Each number is 128 + 24 x the weight over its row's rms, rounded and kept within 0 to 255. Layers, rows and columns count from 0. Numbers have three digits each. The size before them is the row's rms in percent of the matrix's.

# o: layer 6 attention output (transposed), 64x64, rms 0.104, rows 38-63, columns 0-63
# v: layer 6 attention value, 64x64, rms 0.11, rows 39-63, columns 0-63
# up: layer 6 MLP up, 192x64, rms 0.15, rows 0-74, columns 0-63
# down: layer 6 MLP down (transposed), 192x64, rms 0.144, rows 0-73, columns 0-63
o38 117:108158130138119171140093164152167132142147127139130099156096156117125175123150091078095136124154091139104123101100107121150109150122153162119134116106112104154104171148110135141088152113122101
v39 116:119148150146172119193097095139148126130140114131190073156167115149133119095119098132149119145141121148124138177112132121155087113128138131104150110129108174106106127145125114104113119110156132
o39 116:146146144129097151135114121098121123124068143127130082134127115129120156137110148115130144128121100090150086110165161166148141154130123128192122099130144113165129144159088166112120133092090154
v40 090:117142162113120091132145098076117177155130108129097118149065157114091133172142127161127137148139091136130167124172140125117089152101145139149120140145104140114146117111134137125129076107110126
o40 090:111098127152134151169135113166086104127166098107122155119155098157145108102119143100132085118119103098168124162139109129142106094142116104126127125158166121154104114109139129188116148103163146
v41 097:153162175153153156145122126106154161168143133102145085136095140100094154136177163103177119107120149105127133134119112116086120092105124132143137163127104169125136124136139141110152105097102131
o41 096:105105085132129114172131145116099107118131098118131103104149113109151075132092098139109128112124146086156135135158194152117109149108153124157108161145168121141127129120171153155130095132139154
v42 110:136099106167147152111129111170122112155127126126114142171172127115126108087128157122128140160142148154150154154055105110171124123140132114132176114095165154130106123101144119130154137115099153
o42 101:139136160133112140127134159107166143119107125131155099159110114100123143178141114115106170130112120110124112102163204114118138151104125117138108147123061122180139110152109135104130121108136092
v43 102:144121103142138170170131120129107112099131106194138114095175119109128120163138112109143109104117145126123123097144125156126088134140200116185148092118144098115133153114118111136133137153108119
o43 107:159152117158141169135138137120136092083107186106119126124135108164118119125139138137118121128129118148072084093125156140118151157121140169078116172129111130115128143105139118079143104163131152
v44 079:119108140117112140105155140140120128121140135155138087166133157132079146142149183167109074140130143124112133107085137111134139080148151156160166136109153088120123077134134161129130122094118131
o44 082:132128104112168111141160128113108131122134080095096146106149144130136102101144136121118126149137121125136123178146145100133101174115123080134119106146107164129150174118198086117115105157152121
v45 114:154116148087140138190091140120121115155142142125181079155174143138094089131096123150142124118121113124131155144144132141173104139150126112119169113109120164105158140131146111109127098095135150
o45 116:145145155157101187136153126124180126108113121102104120132126090098154186142119129133114158136142121106144067112136125155101151120121158121156122109143105126122124149131083145118131149085083123
v46 086:158158139149142127094138156070145135141126112145114140139092121105129114116112150152160149116110123164115143125137123122167174147137083155137139141155155181131175135163147138093092089103124124
o46 081:119107156143081129119142105180094155136131139156127136142113080131147122112137124156127105109120100112197160124097173135116119113141160073151126133115123107121118097121133118188147148134126136
v47 093:142133127056133148100133112113131092160117112129102192141158133120112123093113132176120156148122119159150140131056126133135112152152102127123155104092144137139140119107144130125100113160155117
o47 098:139130152138087152133149111122173171103127139129113125148106135144126154168151101083110134157126132159134102151118082093135147118139126106116131130117068120138134120161083116157166172103107098
v48 130:155064112131124154101137125116111102146120171095136167115137129138094098080094110149136161097113131109144118195134142125121143128141090127099143116104121168136102112113143111153159102131149126
o48 112:118136144140117139136108149119200144120151113124131119141127158083150181150145107115091145113159128164101134095142051119122137122118165145127139129103101114123125139146097130113131155114091095
v49 078:113095111127113114103171149155156130129128118158094143137093146129162122164160140117116128115105146128105092138092102134155117138114145117112065143176088117151122110196145146106114141134144143
o49 088:092085121096152083094113109137051131109134127141141134153149141134102104120117156126145111121112133132146152124129204153151134113145081128125107153115164154124153111123134101144156137149135121
v50 095:110149134151136166166131108114109110143125096108101121154098118109139162195150116129111127162160141136129164107151118160139107132134161155169151143100091079127122110110103090128095146141102125
o50 095:117134108142154158141136123130084116120126152143147127110136122157110057130118128092152082137109094135134111146133134102130114139121085128119106134160176121141144146131201138161131088146167143
v51 106:151117109138136103118124134133148157167142172121175135153155101142082125078165156127130137093086148107149136143140126087102151122065121132128142095098135115131108144117159137148166120106120111
o51 110:130173133127118117123117153106169110098106065114104100138102135084156146159122106161102161102131140139122132123139146139112125147127194168126143166094103129161107124164101126115119133126100133
v52 106:119163149113111130160102106166170177112139134074148115110107125107114114170064127136083138127132135160103134152154145127154135103109136146156115111135088162126118142109101125116091105132141140
o52 099:129127149139124109134129119113079127121124131136130137132138103160115095097141127127174093137124097137170123124122070169117102124111106112128137112147162117096143102160202144172143107108111169
v53 093:126115121115157113111149156110121115137181139086135118145112112142096151162150163124163103084116141102136168140062119119107128108130117125097132081089132113133109145147106180145153151138138131
o53 107:134157084078105104136146145128143129124073082135133121126149159125162123151092112118109130131135167122073075137158164146124136144127152171131167160120110133162142124119141103116128103117138114
v54 090:106091169103106116136150165095128126110116110143149169119116116136158147146054122141111130147142120146124118142137103131150142136083108133087123127144133214125158117139133109116128128108145160
o54 083:112130123127124155107129107147128146148109145148138117138136110094136148111148127156162096160143148076130153111082168172142118116149110095136147095126095128174119112162089165148101129091116085
v55 113:112119145129129084091195131164137168097116110159105166154100129131152131124109147117131144158156153133126102133098115110117170116109081145106096154135152104125098122160139166110113130105152134
o55 116:137114144091132097099144096117086147141113118140141120140128137119115116130145132161121108144101137106150191129098188101156124131145125103165135096113082138183162099127104121109130172113132116
v56 126:174104135073115162117127152110143127117080117111163124150115123105127098122101166145102135127174132136112118143142157148144125144100082110127129096094132188128138099078124131114101118128154112
o56 118:084141139150120143131144128146115149129135149110112107129140121138140158149143110130135093143104112153148132148122005126143124140119134102118119114147111113077129173156165128123133115117112126
v57 086:141058131110084143119149137128119096143132122111117167145137149173141134133142131109063151145142132121154158121109132158192120143122092137143126136141121094096134105190118138116122126119136125
o57 086:099127149142155143117129103121158168143128130131114157108121167101100096124126119132148110163153074137141133128137184107112113106152064090121132106147122151139138135129147069131131178111118113
v58 113:138156153115128150164141184118122159137080070164138101166143106100143098125096119101129099144119137132113150112110130128128145126096131177093130144144123185143124107136100128130099148112105148
o58 114:120096107147153142113126069132086110109151158135171100129138133125144146119116171141119135142113147106148126134146038104104136151135142081155122129114128117093135157140150141126124087146150130
v59 095:125108148144162151143135122151101078127130103169130080176174116118143100172100133119102095160144137135153161133102115139175101132124154117123177124105136160117107103153113123121142158126134136
o59 091:150139127134120160125152124110131132116081154129164099146129134103132154144142129100134158148110128113109081111152184114108178157129111129136097091134091139182157156127110126079123114112118089
v60 108:146136169125151122171086099109138121146149140096154058143115130125089109139115135141116111142130132114128168138169127128145097139128146121148140094126108179111154120126139170089118088097152153
o60 128:138125140142097131157161120134143112125131090115110105133132090132154133105099118127135123128115104079178058124129089182131143136111167104152153108153171125126138158122144130155123141118087157
v61 087:125132131118140100118149117187113141117114109145042115150172155121173116131105152089122128154152125110138106077104134120155130107124113106082097127118136153110108108126111157148140139153126120
o61 084:116103108090141113133149106102139123172151112135148125115136161154099157144111135113159170176139171121096129141123092120099151129106112104125119097141093123145167154089120129064122128100150136
v62 112:165121132121122085145089102076148115126116149116134076158114116112076099108130134148143108123132124122113158112156149129146154138090093134122113138125113188128134108081151134111162092122094129
o62 098:108137141128108140131133141185126117146163093109119140102119113119148134121116123141117158118143143120172115134114005146114111149121179122127139127134149117102125166136134125122104140124121123
v63 069:097150162137144109171155138091122138145129074098139106163114121170175154170102136125154103122140113136157131074090106114128142095139119131099080124122110143130157123136111124158137102124124114
o63 075:127139095104118140135135109131091117140088124155137125107137124107120100107100123121166117146138155100105139172152209144119099126133109112139124118166142124195147105125085148110112119108169131
up0 103:166083123123128137124100145121169125151146103122142126083145135114158110166154116128131103128121144125108164127120114138152088179162114128148170129112105138084138162123148095144149094071142148
down0 098:149158083108125127154135105137123129064098160130125127126098147123114156129149126081158163129130135098140117105109150133125166094157086127103177134102104124170109107143129125119110153170159120
up1 096:115147112119139062159151084110144132148167084144162103122118119126112160167190099118099130101138115140127139140128126107117162125134141110115164119146129158134124095122130175105098139093118113
down1 104:140145109123144126126149121149111092110116149121139132129141137094159126086061137141137155106112164090112100129167189142145075170143142125153133100093123107142116132132153117100130104153155145
up2 097:111203123115133144105131087137102129124123096162161130140102137101137172146117129127114100116095150131126171121147110118081121132141109115088130152108171132139164144159112087119152140102161122
down2 100:117127121133146131114135109122179067117089147143115141160120134149117108137121117119137134132117116124088116157110222118156130138148143118144131147149147119115098144100171113148090119087141095
up3 120:129120105130154101136118133117164146136126139108177142085094137125112112113090128168127127132059140143099136138122099146149123124143109103135131115138136129114130164165167109129129181060142099
down3 109:099086123149145096111117201137123143134118132142126134140093168138133141114150126140137112153117145140125130133098170115118109120134162142114147120160134124069087157146157093143089128066132132
up4 125:125154136128176092128171143131127160167123091135157100103106149140156156135143130104108153148125106129085186156101124122105143149119119115092184096100131135107135155118150128120122117125134084
down4 112:125107121164132160127144152133111121123084107103142177145141100139165096156110162158117143112112102110139113144129220090101134148118133131099131132117157111094112139112125127092134100124144141
up5 076:132120140139113128154137074108153136121111113127126136143133132099102095119141182130111117144139130091124112107174118089118080147145147159139151144140181147102152095168095129118139188138157121
down5 087:135106144140069130154147125138135126151135155131125124110126176131113115156124098164170152122124116185108123084104059109156095083102143136110114141154106148116123116117132130154136131107126163
up6 079:034148107128125114156084135151102109162123103127142137126124146113119113146119129152137149128108154158151152108138120102179123107114128100120141179137112163104109129149151085096124146132118118
down6 084:148131163107139125126132115168084097108084147116139143124148111146129168130138116132140093150160107104129128155121209124095159089119116134113089153115143108175134098115150131111148103117111142
up7 098:143107074142154106094142124141105105129163099191152153121113156123126143138128112101123161106105124111126086118158099073156100153133116108130156129167117090114102143132123115124154136144156157
down7 109:147171127144139113115135096138121140092077150142140145120168107166078080112121116155148145145098177137180136132103162112121132149138175152135114120143100133141120095132130105111092113115112139
up8 099:169114180099111106155155122112138111117093118122118115121124142089162120133137150118080144126122100122146206139109113103111165155139092099145114113139148161125150126117144151144165155154148109
down8 085:120089109102147086108140093137124176112109126159118135102137101168138141121104133177157116155116163119065090143129154122141103129147112115117139099133093125134118123133117154117190117160142132
up9 071:118192087107105160119162113145142120128113120110107101095126130124110149115119144126122124133134143129094169205109107136101146131155115143125132084163153167150117146148131105080110124107111125
down9 083:126129097105121126145129112117126123131166162141133116125104136136131099164113074118138167141126134159113133097084144149176084130081136135116074155130162136164095109114159161157146104107141133
up10 070:123145089127111126133118134122089059145159037154158118100125133160133125116132135138104119107114143132138131162151154114099147124159125155112125159091157127118114140121133113127117105139129074
down10 100:116131121133126135115146137121121095139125115119131129146143120119141122107119143107118102108115141054119125147140255121119124149130160118132145128124134118147169093138134129125126104163120126
up11 100:106113126130144129114148121078126129086118086137153137071073128142153143132163135104136120144111151121188144148113131088130119076156111145124170116122175138120130133139120105155155115133136097
down11 105:110125092093123139116121126131097125144101144141164111115144133131117132121124158097109154102116143048111142156153216095120137126132135107100150148127107119151127148132132125141130117180147102
up12 115:138151130151141087113120097150116137136115091142189103146109143136172136156105090115117155142117149127139156138177098154151095136146134096152139115085137139117112153099090129156118139093152094
down12 100:127151125163151110109113124097106115151096166129099090111133175157130117149176106133133087128152115125125191114144103113148076108129129100149122138162151142110105103141151137157098153135123101
up13 104:126143142126107113172088080118135153144171105136150107131125153156117144148153156173180107177123123146116132128160109067155105124109097122121135138077125160143124130100122121118125133109106139
down13 097:193153119130105138140098140165089124148114135141113148133122147098116126135121124137117110170132158114100106112112094122152130118135111136120137168096144103110150147102109172120063149157137184
up14 110:109109119140087107103102107116115126127143162133124130124145115142138157164137131144154119186140124154096148131149119144133115168173100152143118151098178143098122091086136103078147141089110105
down14 106:141085156125116157112162117115125164113136123170177133096133187164117143103138164094130059115116144132123113116139121154122114113115145119145141145137119147122103129155076099134090136099135126
up15 069:121122127121112146147129117146133124115100136073151087088120126170126151114122151140127146123127089122131089105117116125087146160166135127115116179098140188134081157137132148167134131128146080
down15 077:127103127100105117112142097174113130157115126113148111110149098146143106138113113154149120136176138147097125148125160129121124111105120162165119138102083047182170117125143119153142112123135145
up16 076:146116160112172113111135123138118090169143117142155110145136125129150162123090108134118105115067109123166103126091123132124139130142113139120160139134097098096170083126172129106166165164120110
down16 095:118104163134140166164098113134092123106131173198132083087131143111124094142125087117129136130135131125117153122116112158176085143124159108091115138116147130141133182109122136129150144130112140
up17 123:110119149141146128133123130173081101115167106134174092107113129157147143145142113143119117136128135121149158134109141074149138132149150133114176168107121130079134146115091073087143101114142133
down17 123:145127121074157102118147134134118143086104105126113179140151171132104168143145127143144121068152109142115168145162163120118093129137089130105149111144109108107100141143138121129135170093133102
up18 097:115124087101161105154136115112110113165156080105152189091124144109104163137143110173097087136111132157160146114125115114130166077135100158112131119144152134149129121157118124139117141129109118
down18 107:078115115118121107135141128121158123157110133114131121136123109128076158112137125151121168125118150153164097135112186104140128103135134107161152106176061147118109149150090108155090145141127130
up19 087:109132122123121097089166113089117102121129073128167176120125112130129109083107141138161170132140118179108106190105115111101153113118142139119134116109130130147104114091158139158155146119127127
down19 084:123141144078139129143098125117142160109090138129180148094133098129097124124144081107120144131152151118151132140137156141149122135138135134130143101096108130216158115119121134087141134160082135
up20 141:125131101126134118170164085141128132161133128174130147100127126089140146171159145160142119098163095124148143164155092129115083110162136137129148113090144167134114153113120104080118127109135104
down20 141:104125143132142114111125126118137104125121145164108120187131118116108101139114112126165082180116136179130095128149112138124129123125145134185121158152117186097121102132124077145091142099119109
up21 094:115163145127137140112097107134113113091115140102181135115094134161109108116113149157125133174111129136125141107146131109159145156107091126152140167132090164065148130077095119115129139111148097
down21 095:165147118155142119133107119159077138126155122129102134127140168126127091146108092122118076128095125108114115167152191139092118147113149163135131141088135139139130144095182114149119123133132089
up22 084:133117139095193142155139139118089095126170116098162146151115129088147146119113115125124115152139113146115100108135128101129167153193159124101098135117126114114095127129116142194121110135130111
down22 070:120094152134109124137146107077130140163150126163157124111125172126158116170148084156153113120118142156120123103139106158153108136124084148145090153100173091117120162108124160101141099134127148
up23 070:151112103123174124139126150132121119124171127141154124137113120110139119138113130134093110127107078143131100147118128094191184132148138131135113126108105103084154104137128118174129099151056134
down23 078:154075124117102108155154116117117142159167128109143106115113143118140127168108077124146090161129139124092152113098155123187122092107135127132101131137119146145128113114142090168160150125102168
up24 109:110140164104120114133156108119083113136160110142189108130073144130105171108153060130117133151117115118125130144159121133126096146130128134128154123129174132118083157153098092107119120128151139
down24 101:162168128125123107135154100119130145178147109135072139153120139112161129163137128132113084163104144131158106100128156096107158145115093120137085163165117146117161151108124094136109100110143109
up25 080:089117107126149162148081130131116110150159092156137120119080123153143138162147108164081172097129174144127133109134113134137163127124178090128117156119109150098081126142123111140137132104118136
down25 072:122135089101113108141156128144146131140095144118099104118125157113136103189115090116155141154138172148121173111118141154126082161064113144128103150115122127145103112130173099133103106111142128
up26 105:143131119111171138111171114178126104074164081107099148103102125115142123139181144099114122123139137159127151125146118148145088124111125126117113161127129113123160165131084101110150115147171120
down26 103:123138197151127129109167133135155133140128118140105139099125146101129134117134138096132168126094121130107126141120150109138139138102163074148137124138158121085079094117087170096099090131150155
up27 077:126104131127141092135188142106172123080138089109159116085128152088110121089128136128156139152163134125118149143106125153122102152157148161141166127120162147130155152114132138131141131138102073
down27 086:123116140099146080153147153141142163122156121086123122139170143133132114125070078154110136120117161072083140154144155120106112111133109147101147128159119103155148134119120117142102118113146173
up28 112:136150068074146130160143102146107129146113110116130152126150170122173140146148158136132105145146139152108131096110105095156125141142135098110132183119139109116099140130115113112128121095187091
down28 107:118153095126138113133136140117094140125209148117074095120137127115126119145137097092098131092134095162136149129097126136139124122163110185127129139109123093130135155181118098129108143144122157
up29 072:122136078090102114124140153143128154126114116150135111106118183152122156165098173059086135159114117134154134149132118098202138138147132119147121153133129109122121126152134136118115095119130122
down29 082:127132145167124151141110125076112107151163141156130104132118099131119127107110106153134112135131105167147152090097181124129077155093122095131127135142176145148146148076158113135106143143115164
up30 080:132159103123142161116082083143117082179127108155160109114114132125177136139099155141128116110139155132137144136124103146098131141095162154092155096117111159111168123158154121084119146120114113
down30 075:103140109131138116135136124122126140131103125119096151109107137098147079151169082065156167151142123136129140138108108152175113081119089122140101153128105090154178118131132134147153160144132120
up31 107:103142081109146143140161091160099132125134092153139168093087129147122113139144129154125132110127139147160152106190112072095131133141136102134167143121154129118155138170145110119118127125104089
down31 092:115106144105115120114099136126125104146074120148154057123118130161133133094151152110110136107093152144115137178101161136129146119162136161083167157115117140127118117108147148129109153157158098
up32 114:116088123102197138120082116143193121129146123131119087132126140190157094119130127123136149150132130140151130152148108078149125110125138145110104129136087137101132148136136120161125125119174114
down32 096:158139105075171148106118170102089123109107142112095171086110128121145120087150126131103146114146177128102123132113129128167112100128117145121128168103142141120152123170141145137180110130114112
up33 112:060133110103170106122148101139128105136135101113153125124127171105137161155078159123134122161134105171146140121123142143098125143114099151180142125151100156081124114139118104091118151119142129
down33 115:111136130137094144118108162105150099140148126118129142177162086157117110143112117118148081098135147211114093104132140113126131176145095142127130122108163128098112123107159109095145120130135141
up34 076:136142142118152147068139128099074147122132105130107117132113098125078150121111131152167130112124120116137143154149119126146174123161132118152148081140156148115120177142125094113109139129062155
down34 081:138113156094112113143126086108137156103134151123133101108135143163130106176135100114158125107119121181120115106106084169172108123132118140093069140155139133150137117103121149124135103121089171
up35 113:120132139098115063085117095148145115136100113116189138099112150146133159114089136139108109161129117188124145158159120128107113132136120126123139127139123163127134170126151153098132085099150150
down35 091:162136140155135139122124146114116074148090148091095142132110153133171123164114174155085116157147087124092131110143111138140144145113121094116091130145149121160161124099119151103089131157124103
up36 078:129098071120099141114145120102097133082094076119121132139119156090116128155122160139125148139166144150157121143109104084096112127137141126127103126135146180133116133163146131128170175138157109
down36 086:132123101122135103158150128146114136124081122112109136081165126135126164135138085104136101146150105145113101158143184132152117110125069133130166151115092132141172109142156156158115093136125154
up37 115:086117160145131115114078096076121105113129110151165125085122137171139145122132151132088120120065144152133134137133129116112129135181096118141151150140142144125127128114120096135146085121180120
down37 104:122127070138122137105173163106113125118106137143144160123126071126152128123146116164140101091112139124131143150140216110104096132141123135105149125145136144111151124150151140100110089104102131
up38 102:069145110104139130123136096149109124157108105136137121078144115204152172140138157132099133184120109145141131121151144117106175147139101132107149119124148151114111135162132107125128099130106100
down38 103:160098130128127129109113139117135117129102097102126107132108108106135093111111135148075142136116148095123136144122236102101161140125135077154138148139153132167140114142141139140148141133136107
up39 133:104128157106153104114112136090111118145169136134103103140092100134123138111164137121135127121151133145183128108115095118144138134156123140111127187088123136140144105078184134109148121096180111
down39 130:115107143103104109097125139138132088116128150172112136165161141147095135154118084127155123173129141152201108154100102123094122155128146112129093149103103150111137086163145141120105116118119137
up40 067:131143127144153092102102096150094126110158108153142149093105182100126119106125118146106115135144111132090092117128107106124160132139145129127135090140154122117180141211111119157102110120137127
down40 090:104096088138095140117089148131116131140124152128125117161124160193109110133108112119120100134140144079098124118114182158127174164140124166110145114147105099163105095152139123157112132152128123
up41 120:093146111184139128119125143099119140134105122148165116092103124158116133143155150158136123155065088121133181147089110086143130116146103148132149120118118100088113156123123114124155114119167103
down41 105:101134137103160127138138113121134109123182046110093140141123152107121144179141116145096139113157138159098147154157145115086111130114123131151138155117135108180128126143142112096095106129137098
up42 101:173114129134142152123130109138147135119120123120125102110093126160154113141179089089126111115112121127109115150102098123163155113153111176142140173154179158124174162135122135151120131083134089
down42 106:105156113130150123116122119104113149137110142135163122123131121079087172131105121150123186141124098135133164137142181119126118137117127132134146078103109129126069098102115156127156136189128149
up43 104:116161130115125115101100104123118136183120093133112140138148103119126127098148150110133133145141077160127144197130119089134147176088137152147129145128138150127133111112089116139146077145148083
down43 107:123124160136157124116149095123087131120157147114146148120100156146148180140183123140105132151132106117168109132120151136118107129163118109141138126117159106120082143142095124068077115096095145
up44 125:157111145116133094097113127163113134135121097115154128108168145127128146185092109109124077170107105123111142123157091116110177164135094117116146153114149155112122176157116143164138118134117132
down44 116:129123177129123153087100111155105108110151125156106131120115101136119121103128186092120107151155152117119134126125142114145135121143169119090113158140147108111121136076159131177158159084106094
up45 093:128134122152139078100119087108090092128146118096155134148117168140166142176104126126124104101164120149110094166108094123126134111128140116134103140119150179115140159147135099128135180133146096
down45 098:113149134111124116144082133082109146115124135133131111111133148141098113105181164139143099104114127107128117136122158158141123147132099097099141141097156148180152119081166165141091133173100147
up46 082:149137130111119133187084166083111131137132143159177108133083165128077098149133144116120148145126110130109135139140127125073155129142105114148124122121139095106100118125095157150158087111125126
down46 084:120087085108133154126121091163126161127140170134157132154165128138125131161087124138140136132137141169140110138146097120130092135090095102086130102179140140100114110092124145177096129129138136
up47 138:097128103123151084153107122141147142130151109187115132126134115156136091121155135155195151105124136157110140104155113086106178136119134149144124100141126105100116095126070141142150130134146142
down47 133:085134098160125179117111102086162125122141112134139127120166141127113112144132116116137086182091147183121133108161128120118138152136125171137140107169125167146113089114116119149095099123112140
up48 070:147110065147135140156113111090121119083142105168109126155096140179101153120076148130132161130118109143133127144143125122134106119143111127136094127125148092088156171144102128095145104134161105
down48 093:128164112120128131121138122112107142142120106113099138183139110159144120106122150089142082172114104110137145136078160142121131104097123136159132138091104106184100098139156149178116156149112139
up49 123:096103156117153126160157127169135130144145086167135080096148145115158126151153097121118097109131131162108151122128104122148138133146120137136164112099185138118062138118089119144127163138132134
down49 131:120089128132091116184107175090119129182172131088130148106113137157128137124119115140100158115096100142104131113088132131107169108131125140119159102154129141134160183158137105128132121133119139
up50 108:119122115117121121125142112122167070149123143158137113152105140112156128186072168124119139140112114136146154149111105145118143127142117133138104079167121183094110127120151080155120157116158124
down50 106:164189138148169128129067099116128139115125169114117141137110156095123121129112145093141110108136064115122149127146109137151108087161142123104110160155132141148135111097155114098111124155149113
up51 100:104079150130135096112123112150158138118131091124154126097108132134157118151106090137124154107093134148089118150185125143109152152139127094134147078125148153117103132147179152134159136130100084
down51 096:084135119100147132126094119137102129120102118158140142174174091144115112120100127149134111134130140074120148153127154127100084132135150117094080127127132158124134144159195134139184123125140132
up52 131:120169096130163067107140103175121104124138111158146094141180148148112170140152137109104145148157122130163142118120099115147113090100134099100118141135134112096115136145105119109163128120168134
down52 120:111136119116150137118138150118090104145155121119123130176109099109134142135136159099087127124181169102138090081161128163135145124164115146122116147079163113103159154084142146101131141113104126
up53 116:121161074094173119135171107140124134120161108151132137144129117154128148139138166144120139137127127142161153128135122104175119084131096074104129150092105149128105160110132098108153112079106139
down53 116:136126142124103092110154142135116082110120153135167112123105105129118151101140119157159140127103148138150111150117121122132096102146148138117162137151122106146105067206071133116127128143149167
up54 119:080154071169129143113164130080069131138129100122156107096101151134126137111133159142131163115156127135183129121130108103114130165122105114131160092126127162134157117129128152103135141125132098
down54 096:145158108157140157107093137128157150109080119132111144106134135130126129148117109117116098105142114113135094156144157124129141127149118116066119138124170141213150084122152125120137158139105091
up55 077:122170101106129138190149114146140116127117151119158108135146137167135112153099134147129096133139125144111132109151122091090112151187128098138134085134143148120116111145070141191140108123111117
down55 089:102094147122129126132137130170106162102105133150159137068161143091119113126129127149133139121128137143164154133123159155128077123138180115106063126157106121113116129156090108098144135121128161
up56 109:127140135110141146103118077111106109155141141135195111126074150116117143122108144160095172129096135173151163129158120140127139131146114126116159132108093153119104131110133087123112101093137085
down56 103:109126116193118121184105162151157185078106098115120147140139140103122129112122103117117122099125119167122134140069125084163131137164114153092132126129114120116123140137099134145103148128134123
up57 070:079142109137176120145116112137137092156143128159146161103093117173134140111130132134111140107140089111138104144123119112131176172169121112135145160144161160120154111141119103123119064116129095
down57 105:120126121132134156094090120115123132143076124097103115132153123136162152117127122137108098126124136045119165146153229116131142110149138130117139146152123122138123114125147137143117155128132108
up58 107:112133119141126147147161066177118123120151148127166115096142148105091147120133124154097170113115133125083137151179115128084127093148167113132134121114172170108109122134143122126128112125134091
down58 100:095156140116135070135130187090137146153134149115106138121148142181127167102070133102117136121165155133142094110132127071142141104117112129126104141105139144096150114115142105117128124122141162
up59 096:105103150158108067115125121090127140121152082153149141113076154129084087100156132116136149113152135140100146154118110091139142140156094108126184136127141113126136119166133141139149133121154096
down59 100:155165111083167153117094116119136105119102159127116132128085130133199139150122177130143127151109139075106097126113167111128121116113106126141123138134131136151159129095147095142162137108124086
up60 122:120130095145122128100145133122122089107115113120160137152152119123123159120143085150160139132139133184098120094156122068133117099135072131120148140133159122105115099131108133163190127128152088
down60 119:119111155114112129122107133099159102117102159136151129163108148170132174134098133162138089121137097126169149108124135137115082091141138125142143139154087155150164089160146088134116130093105099
up61 109:093125099117129128101136122084138124116115151098152123102063130169099182164170142130146125092123143138121137132106125124125109101122120152126169125156156116137138135118168101072122144098116096
down61 090:110132148142081083168143127093121106133137084162152079142157169126121111114104154118114122109131125129140143130130092132141137117100150134130113121093149186126132137091170126192114110138137141
up62 071:123118098077137147109118112113106114111162091115180137147142144091139131123114085136104093129123171148117155133132115116120176136146181090125145153095136108138148117119131128141109112156094077
down62 081:127118087104120128125131124116121104132062142132115113118125135119138128157139113090158147133138140120129134116105225128134117113114134112120123166153157171182139097106144142173096130130113118
up63 100:171140122071144134118083142172155104115112150133121143148143139184137129107128119130106172074133136127124152113132111075104118107163119087108147132143154114126140162118116113122157086122128114
down63 092:097118122119104138144135116121110126101130135149182076134083117140086133125148171113137130094149106112149115120134143149130128158127094131091152125151143105188170120100168121145114117168090114
up64 097:151110120119112069104118132148116198085101131164127167143119116102134136182105133124112137155124139128142136149138096131153142156109106092144136141103186133138131145124100134110129136137128074
down64 097:123144124152170134128096128135144120084107149113110083165115136160105087117113096165170102124110162180135133135141125134124099160100164110131133133167118160128106096147090097156133116128117155
up65 088:132164142095121106108112092131114120084127097136135112139090137151135146157148139109181084145101109125137162112125104127143152168129139118098124092177139157109071146109119167131121097153122130
down65 103:125116073144111124151185158104125130142155114121139103116110089149131184141123132104148120119137136024120096121153139125112144146110132126145154131125107128144133104138149133108112111150117157
up66 078:175118090110159086102130132160129100096159140194153152141137109155095126131111126132089145117121073141113120159172126106092155136113149124085120105121155139126141119140119152133131145107136144
down66 092:101118139114129166151145156086127119131114140113083115143125106116145090086124115137132123085147142098118117165162154127153122170125076109097114137175156087161126141131133161144119140166100142
up67 080:135143114125151091110135125156136101105124145119125087114102110116122172116128159136146090175119126133135149128169097142150076194182108120145131124134154162123170121172118101117130131121118129
down67 084:116128115108120150113161130144151166119141145115110144107117115094128162135117095109134134106122155069148118119148165072112138164106129120108135103092143096199138084119162135130120108143131159
up68 074:113112158119103127130141111129087104149111123106116155126103129145133149153084156130172147118160152120130126135117102121104105196128086170097139120140153092139140146119104144124183099103133085
down68 084:133135134134130129140150136107147136143179135114105148158092089137116119113076148131126078106097172071130115156117160134131144168106158120144133110104126088180119118110129119138084136140158130
up69 119:090133074138144098140151151155130103121116125174134118152123152120114146150147143128164137139140089122090165120182126116120085115116075121115136148138114141070135151106124106151151164100129128
down69 112:121116097103076142145115127123118113143102179139104114152151089117117139106079100130131122082160109172167109144183120115135127120145136135114161121119135121142148109137096147127160157182119128
up70 112:108156140129130086097143151112123143102124133122132108133099123146145125141144088101156148152081090149124119132113113076159116155175157131106136122091148170130103164104139117096135119117178164
down70 112:118129132152174136131097130128115115148138116121125140131123128126094134093098108152117118080132158148107174120087175117137129116121148164130151158092155165174087113153156120161081093121132144
up71 115:132139113097150102128115128138124104127093112164188121094097107134159136168184121141112095133111109127149143115095132099123149103170118140096155133136136184138163133135166103118160146111125106
down71 098:152151098117116109128130148106116134145109085118110142105081141139125119135134118081139162143131132092103168139152197114127114121151137135152142140115136110193129096152148091124129068135138130
up72 108:148163131145167134150138108102137117107150147139145149118101150152084153107124104117168096101131131126132158144168099140100118123117111144142127126072166147114144125106135080091162152078095125
down72 112:129138114116091137147084104145102120129082116098142120138132080146123148081149119136097182118161097140124144147119166117137127118146141138094148105116120102156158095115122144175170119157118163
up73 123:116131115113158095136149098116129099114139134174122139098107114092107157133163155132169116125124116157090124109175128137115090149115108134157125167163138138090115122149149128113185164104132085
down73 106:127088133088090155131129134145124099153105141159116085121120107106087125092138164121140106152145146164122099135130111107142125135120111163148167124119133131106168126075124170191115127136128161
up74 091:092139128140141090140106150118189125163142135124091119086162114111096101128164126114102129125105124113157140137106118124131150137122091147130169125108134170132109165097126118168155117086152082